Part of a small language model's weights.
Size: 10 layers, width 64, 1 head of 64, MLP 128 SwiGLU, vocabulary 2048, 0.673M parameters.
Each number is 200 + 20 x the weight over its row's rms, rounded and kept within 0 to 999. Layers, rows and columns count from 0. The size before them is the row's rms in percent of the matrix's.

# layer 2 attention output, 64x64, rms 0.401, rows 0-63, columns 0-63
085,164,178,181,218,203,170,158,184,161,190,220,219,198,232,212,197,169,205,261,218,212,217,200,206,199,182,197,190,206,207,192,204,198,203,213,220,198,181,208,210,175,159,223,165,202,206,204,214,214,211,155,183,198,227,194,217,207,172,182,204,195,199,183,197
092,237,191,182,195,175,166,191,167,203,175,218,198,191,237,180,213,175,194,205,217,225,203,222,213,200,210,197,209,202,229,219,255,176,216,230,219,184,196,213,214,196,229,167,196,197,205,204,184,185,177,174,210,177,202,190,194,203,209,170,215,223,182,186,159
096,182,208,204,195,219,166,203,176,221,188,200,194,196,198,188,212,209,219,181,177,201,194,186,237,187,243,178,221,238,203,177,205,223,189,210,216,175,168,158,210,221,243,190,171,174,224,197,226,194,215,220,211,180,206,202,215,210,215,173,190,233,213,184,221
120,196,223,195,198,187,182,182,219,212,208,223,194,190,200,228,179,218,188,172,224,182,184,208,238,186,203,201,223,186,189,207,225,221,191,241,194,207,230,180,186,236,264,213,172,216,223,180,200,170,219,196,171,189,222,184,208,219,199,212,213,181,193,220,219
088,190,234,189,173,190,190,197,189,172,181,225,195,212,205,217,168,192,209,230,222,194,222,198,214,211,220,175,194,224,189,204,240,220,207,189,230,194,188,253,188,218,216,217,170,205,220,195,190,210,196,156,189,182,212,183,198,163,191,232,233,193,184,205,177
100,181,204,180,187,264,191,208,187,205,190,178,203,197,143,211,191,203,198,186,202,191,200,200,196,210,196,201,217,196,206,215,199,174,233,204,203,195,219,219,190,189,208,195,215,210,155,208,216,194,241,192,225,247,194,215,169,167,213,188,215,216,168,196,229
086,226,209,204,212,247,199,178,229,229,231,219,185,211,203,180,181,204,175,166,186,190,222,199,205,207,201,208,204,178,200,198,193,234,254,228,195,185,214,205,188,175,207,194,205,237,197,239,196,205,218,164,215,219,220,202,195,186,180,162,217,207,185,190,187
097,211,182,202,176,216,199,176,186,213,181,201,177,188,208,197,157,242,179,183,181,215,166,181,196,194,166,174,203,187,187,228,233,223,179,231,216,212,211,189,181,173,218,225,192,215,212,196,228,227,188,190,214,198,237,187,214,216,218,224,161,205,194,183,193
095,216,167,215,187,198,210,176,234,186,201,173,179,191,224,184,211,205,214,182,197,199,210,206,185,196,208,215,185,205,193,245,214,201,198,200,167,207,211,210,207,207,173,191,208,183,249,214,193,232,221,217,242,184,217,243,232,190,189,224,204,165,203,223,165
102,200,187,199,197,206,183,179,188,184,204,173,172,222,193,211,235,156,203,237,237,169,181,195,189,222,202,212,222,170,207,212,163,181,209,224,218,193,204,197,213,209,184,245,234,216,194,166,182,183,195,205,197,197,185,186,203,212,182,173,172,215,170,195,220
116,230,156,182,195,185,203,181,181,210,195,198,189,158,245,223,240,220,195,189,185,181,194,185,193,198,221,213,171,177,206,206,211,210,184,191,186,200,212,190,187,182,193,221,160,239,196,208,199,203,168,209,205,189,217,192,177,212,188,193,212,218,202,142,185
119,181,233,195,211,190,217,205,221,234,198,190,184,256,191,187,174,237,185,203,187,228,199,197,213,233,189,188,202,199,225,201,171,238,188,192,208,202,193,192,234,187,201,178,208,182,205,224,189,222,192,207,212,160,217,197,196,196,183,179,236,239,224,204,180
096,218,184,197,218,194,204,184,217,236,233,202,186,231,222,170,196,174,173,215,200,177,185,217,206,208,226,199,169,218,168,210,184,210,227,192,217,168,238,226,190,198,237,164,188,192,221,232,201,202,215,206,208,195,193,183,230,196,204,178,180,216,191,173,223
103,194,215,213,190,191,242,222,201,253,190,205,236,201,203,209,196,191,169,182,168,197,196,170,189,155,201,212,237,215,201,222,173,231,193,168,205,206,211,211,191,175,183,212,179,220,183,193,199,240,174,181,230,212,216,191,205,192,229,213,190,196,211,197,198
060,211,186,173,187,185,232,196,192,214,187,176,220,204,236,217,227,171,219,191,185,206,168,183,190,186,202,182,203,204,220,187,172,213,182,211,225,181,184,199,206,203,162,197,202,201,166,209,243,195,240,200,165,184,166,207,191,202,215,211,170,190,232,218,232
100,192,208,202,190,204,217,162,190,169,206,220,193,188,229,182,216,216,190,189,186,203,190,224,151,165,192,211,223,226,213,211,222,189,230,201,211,194,161,178,224,184,218,180,232,185,202,160,217,244,211,201,190,224,191,175,227,211,210,196,181,198,207,176,190
117,193,190,158,211,208,227,158,190,205,175,157,198,205,192,227,219,205,191,204,195,196,173,219,203,227,173,223,223,214,210,211,199,209,197,180,225,187,189,221,193,186,224,165,182,180,189,248,217,232,188,209,191,195,228,198,224,172,196,215,216,186,221,204,230
098,212,209,153,213,180,202,224,219,212,191,165,191,184,197,176,204,222,197,201,206,215,217,228,178,215,194,203,189,194,200,190,172,191,191,150,165,177,190,219,186,211,247,206,219,237,219,197,183,194,195,180,181,225,242,193,182,203,204,229,202,194,231,195,190
112,216,231,200,167,204,218,220,246,219,193,183,160,213,168,208,197,202,220,230,205,184,207,183,187,219,205,201,196,212,192,197,189,194,192,226,220,192,173,221,222,211,223,235,237,183,202,182,201,203,185,174,165,201,217,188,193,195,194,227,228,239,185,216,169
081,189,212,200,217,220,166,225,173,213,166,175,164,173,168,195,199,206,205,208,215,203,181,241,219,181,195,227,227,188,185,198,217,187,198,217,221,196,173,196,207,207,206,194,212,192,190,182,208,173,165,211,176,185,191,192,200,175,144,193,203,161,169,196,205
103,167,194,226,190,192,190,222,191,204,193,213,228,228,164,197,215,178,194,236,192,207,193,225,195,199,204,206,205,169,201,198,199,196,209,200,214,207,215,230,186,210,191,214,178,181,197,213,220,236,180,187,187,159,219,152,212,178,207,231,219,148,227,177,212
102,216,199,204,201,180,189,170,197,225,203,206,190,219,201,195,200,207,201,226,205,218,186,200,189,193,205,230,223,189,203,248,195,170,221,194,181,209,184,193,212,204,201,192,221,191,225,194,177,188,216,211,231,233,211,233,230,205,243,157,194,167,176,252,178
095,219,192,183,185,176,187,205,200,202,226,228,233,208,208,225,191,192,211,211,153,172,213,212,205,173,192,198,152,205,189,203,230,208,196,193,193,218,199,196,168,229,153,211,210,186,163,178,194,205,190,181,180,184,180,205,191,187,193,211,185,192,182,233,155
114,233,182,205,187,216,213,230,228,210,195,196,202,165,174,174,217,215,164,194,203,236,211,189,199,180,178,211,207,194,212,222,154,205,218,206,204,158,215,192,173,204,183,198,220,226,225,212,187,226,224,185,177,200,227,179,204,214,185,179,237,212,215,224,195
087,221,200,196,208,204,207,209,180,201,176,176,186,178,213,194,238,189,223,177,184,188,201,193,206,214,239,190,223,208,204,209,181,193,227,208,200,178,209,227,211,217,206,183,212,206,248,235,199,171,215,182,185,188,140,219,212,195,173,203,165,217,216,162,212
131,177,167,195,237,197,207,199,181,170,231,221,208,194,194,198,211,220,176,213,215,212,202,221,208,204,195,228,184,209,185,187,185,187,201,191,198,232,189,221,231,218,205,196,222,216,258,150,161,212,200,180,183,166,179,190,195,197,188,227,195,224,197,183,184
105,163,206,171,182,203,172,191,192,172,193,185,195,205,214,206,211,171,201,173,194,211,194,213,204,182,212,210,222,234,263,190,238,206,202,227,212,229,205,192,196,209,193,157,206,160,170,237,181,177,211,183,177,196,204,188,180,211,203,196,220,193,187,207,199
081,190,195,190,200,205,191,184,187,172,207,211,167,201,227,194,206,208,241,180,173,215,199,232,183,185,175,187,202,169,192,224,228,192,185,223,194,178,197,171,192,222,200,216,228,168,192,211,221,198,167,187,213,207,210,158,169,232,216,166,170,182,209,219,186
080,181,206,207,198,163,211,182,188,189,201,204,191,172,169,213,192,189,208,179,217,163,184,189,244,195,196,221,214,213,197,209,212,201,151,183,165,180,215,229,178,223,194,213,176,181,200,189,187,187,208,204,171,155,180,214,192,176,151,213,213,191,190,207,189
106,179,217,210,178,180,198,203,186,206,204,186,211,203,203,162,203,229,210,209,199,165,199,175,204,178,206,260,229,211,184,167,200,193,217,200,199,185,230,196,155,190,220,210,193,209,169,207,176,235,230,183,213,208,211,217,181,200,204,185,177,171,187,222,166
093,214,203,196,195,214,167,167,205,204,220,186,174,227,205,181,223,216,199,156,184,199,191,197,193,201,189,187,215,157,179,188,175,196,224,236,183,210,168,181,178,184,176,196,193,218,199,187,225,221,196,180,198,165,171,197,176,160,204,203,246,197,202,185,215
096,229,237,179,224,227,190,194,210,177,237,260,226,197,209,176,184,189,191,200,211,193,207,200,158,207,198,198,199,223,203,186,191,188,235,204,216,179,201,182,205,199,195,172,243,198,181,194,208,197,198,219,167,203,179,199,214,190,214,178,199,179,204,249,196
104,196,203,218,156,189,234,179,207,178,183,161,197,188,246,199,217,168,210,184,195,191,208,208,189,200,237,181,200,209,204,176,204,234,216,218,190,185,237,204,210,185,184,224,224,225,205,224,202,180,234,198,192,203,197,214,164,206,187,230,182,167,199,175,201
112,185,204,181,218,224,206,196,201,185,201,195,202,194,173,259,195,223,217,191,188,191,211,226,196,224,192,171,217,228,206,221,229,221,222,214,175,194,226,193,222,222,192,189,247,180,198,193,221,217,227,199,201,205,184,217,233,170,166,217,228,216,231,202,190
076,202,193,175,232,189,189,219,202,181,207,172,216,152,184,183,225,196,194,189,231,170,212,201,201,213,189,215,219,225,202,178,180,191,219,198,182,175,223,173,205,185,231,198,218,227,184,173,203,227,188,210,163,189,212,200,215,204,187,211,209,176,256,208,229
063,189,185,201,193,223,182,208,182,197,213,186,240,185,174,175,214,186,168,158,192,196,224,193,211,165,203,225,183,222,203,210,223,230,192,144,219,158,191,209,192,185,200,187,195,215,217,210,202,193,193,215,199,206,186,195,219,202,160,188,168,167,198,216,224
122,197,179,200,185,226,204,202,174,166,235,206,176,207,176,182,169,194,205,184,221,167,192,228,188,186,189,216,200,208,180,247,207,189,207,197,182,201,181,231,175,227,203,191,174,178,183,213,204,203,203,176,254,190,190,240,188,176,209,184,218,205,182,210,176
080,191,161,194,224,176,238,234,205,183,203,197,213,161,209,193,212,195,204,215,222,201,166,192,231,193,199,213,224,194,220,190,173,169,196,198,198,239,213,186,161,240,186,184,202,215,196,200,164,185,198,200,203,240,212,224,196,211,208,220,213,212,184,236,197
107,200,210,175,171,198,195,178,198,194,219,228,166,196,202,197,210,238,239,219,192,153,214,204,138,225,199,206,170,211,196,156,208,221,201,192,195,200,172,189,192,215,228,199,197,193,188,197,229,208,202,217,209,231,217,210,205,225,180,209,204,191,226,208,184
098,189,209,226,174,196,179,195,198,192,188,194,161,166,187,186,219,183,202,201,204,211,207,222,169,175,194,208,201,215,198,207,151,197,217,230,228,153,201,190,198,229,185,233,177,224,178,183,183,194,192,179,195,180,231,196,167,190,178,189,224,215,175,229,196
134,214,181,204,206,225,212,196,215,167,184,206,211,196,202,209,191,229,256,207,222,215,169,159,199,208,192,179,224,184,211,172,216,192,223,230,162,220,193,224,181,184,195,240,201,199,234,196,197,212,229,223,196,215,202,200,198,191,219,227,222,186,237,200,196
095,172,202,233,182,208,230,190,198,193,201,211,205,196,223,160,156,182,198,170,225,192,257,209,224,181,166,181,155,192,194,215,207,191,172,191,195,201,174,201,199,221,199,194,184,219,230,193,204,202,231,206,192,185,183,179,189,197,201,177,212,180,168,191,204
081,197,203,197,198,204,186,215,153,189,199,206,186,186,232,211,187,219,220,182,221,215,205,209,139,207,225,199,190,201,195,184,192,211,188,216,220,205,225,212,227,179,171,182,224,236,209,210,204,218,214,194,195,158,178,190,205,190,167,164,209,228,211,185,160
103,194,174,196,160,186,201,200,206,200,216,197,215,224,179,230,189,254,198,217,169,210,189,158,173,207,207,206,191,225,238,212,203,226,181,216,218,189,200,214,183,193,221,237,214,170,199,188,206,183,206,215,177,190,179,188,213,221,230,223,185,220,213,229,179
100,226,164,224,172,239,195,195,197,193,225,201,187,205,218,191,203,188,197,193,209,203,212,179,178,199,224,191,184,219,215,187,202,205,196,221,248,234,185,210,200,188,187,170,182,236,229,232,217,185,191,201,173,209,174,210,207,185,230,179,219,221,162,212,235
085,188,200,143,211,192,152,228,179,185,230,168,215,207,214,193,178,201,202,194,198,188,198,190,216,209,198,171,212,216,186,196,244,184,196,198,212,169,222,204,204,172,199,202,231,216,200,218,190,194,177,170,167,197,225,196,213,161,178,213,182,202,181,226,203
106,227,250,215,179,201,169,163,215,209,196,235,222,182,214,227,202,177,177,214,182,210,181,200,161,190,233,227,185,186,217,203,202,180,210,213,233,181,212,198,188,197,184,188,178,186,179,196,238,199,206,196,172,197,186,218,233,192,193,216,211,179,213,222,221
114,210,234,206,220,189,208,194,197,200,190,202,193,205,230,187,211,214,211,220,179,192,190,231,214,169,195,201,223,228,177,183,189,171,219,179,195,186,147,228,172,201,217,210,205,200,209,162,206,223,165,133,214,209,191,194,212,186,197,224,190,194,225,205,200
095,200,207,199,174,213,192,200,203,196,232,169,211,218,160,183,199,214,173,171,211,166,174,189,199,187,220,199,198,189,175,208,223,171,187,183,171,197,235,215,179,194,217,227,233,219,217,168,208,205,201,232,174,221,188,155,222,214,200,184,203,193,202,196,235
120,207,161,222,201,213,149,196,223,182,189,175,185,200,154,224,176,194,179,244,199,222,207,170,217,210,203,206,190,211,183,200,185,243,204,206,207,181,214,211,198,171,173,222,224,212,202,187,203,180,211,185,222,205,218,226,184,221,183,204,182,187,170,216,188
085,158,183,187,183,137,222,209,182,209,200,194,178,185,237,188,183,202,211,204,196,195,219,217,191,221,191,194,198,194,150,186,207,209,166,183,217,180,181,187,205,208,188,158,184,187,193,200,218,200,210,201,182,212,197,219,232,160,162,219,199,202,187,215,204
093,229,229,195,174,193,192,225,166,205,176,203,212,191,214,202,194,210,224,199,193,230,218,217,212,194,190,150,203,195,216,213,254,174,219,182,172,177,179,212,175,191,207,229,206,206,212,214,190,179,176,189,198,225,215,216,201,156,211,212,226,168,206,215,194
094,199,208,211,210,220,225,188,165,188,215,227,187,208,208,191,202,206,200,182,207,179,173,197,199,195,160,214,208,194,258,220,173,187,217,199,205,209,191,189,150,213,206,222,172,206,170,232,134,193,167,197,205,186,203,185,193,179,199,199,193,208,198,185,209
080,224,198,177,214,220,174,158,211,217,172,220,211,182,196,197,225,180,193,236,169,204,220,194,229,189,192,204,156,220,200,232,213,169,243,193,205,174,186,213,169,187,201,222,219,174,203,186,200,209,179,180,171,202,194,174,186,208,198,184,198,190,180,181,184
104,169,201,180,198,198,162,214,188,188,182,219,214,202,220,184,193,204,195,188,212,223,191,174,238,211,189,165,213,191,202,206,205,171,200,216,172,211,186,166,189,156,168,196,184,181,164,159,237,201,232,195,211,202,188,213,194,231,167,210,193,196,214,198,223
084,235,181,192,196,182,205,225,192,168,204,178,204,173,201,228,192,188,200,179,177,222,197,195,190,177,162,209,231,208,218,168,224,216,172,215,210,209,201,184,193,224,197,185,204,211,174,208,180,209,181,162,197,225,215,204,216,228,194,226,189,231,234,248,183
131,204,211,182,187,193,168,218,157,225,221,227,227,211,189,220,198,204,203,177,179,218,226,215,148,187,197,199,212,179,221,194,184,172,168,187,170,178,188,225,210,228,204,216,171,226,208,186,188,163,238,202,198,208,196,175,224,203,191,196,202,222,192,193,188
111,208,203,167,207,184,209,176,199,211,228,179,219,251,203,225,205,156,193,207,239,192,210,187,196,206,166,213,206,218,220,209,214,198,149,195,156,194,227,205,225,186,195,216,231,196,172,195,165,204,207,195,197,218,220,225,195,198,217,182,191,218,203,216,189
086,177,218,215,226,191,174,191,210,163,199,161,210,189,170,175,195,172,201,160,172,207,242,209,181,179,191,233,205,195,198,171,199,193,154,178,166,180,172,196,200,216,193,206,165,194,177,180,193,199,187,197,215,194,199,214,195,205,197,230,187,200,216,191,174
092,167,206,205,187,206,178,179,179,163,198,204,179,179,183,177,196,189,176,171,197,214,181,202,187,172,203,193,233,225,207,206,207,195,206,234,198,190,189,192,194,183,188,213,180,186,203,165,204,219,201,175,170,152,184,193,188,188,223,213,208,252,216,154,216
121,212,218,154,202,186,203,171,207,187,229,198,189,205,225,189,182,186,185,218,194,165,197,187,207,232,206,211,205,167,235,204,173,198,180,193,186,201,168,217,225,195,185,196,186,209,219,198,193,186,240,167,155,191,188,249,219,181,204,210,171,188,214,203,210
115,219,211,219,224,217,178,185,230,197,200,223,226,201,200,200,191,192,208,185,165,203,201,173,220,220,236,226,211,174,165,182,163,210,223,179,191,197,186,208,157,220,214,184,156,226,216,204,220,233,204,173,222,223,217,211,222,188,192,225,196,199,202,209,193
090,220,199,242,156,222,243,199,162,219,207,173,204,209,217,211,176,205,184,173,192,207,193,210,201,155,202,198,193,228,207,198,205,212,174,213,211,209,189,234,194,199,208,207,219,234,211,214,197,187,202,194,165,185,185,198,228,170,178,207,191,167,171,214,178
086,219,208,233,215,200,180,225,216,166,196,162,203,236,223,187,192,181,196,190,221,220,202,208,178,196,200,189,211,175,200,203,199,192,152,196,197,196,165,196,229,180,195,204,199,194,186,172,207,190,165,213,224,174,174,199,241,231,167,203,163,217,210,194,192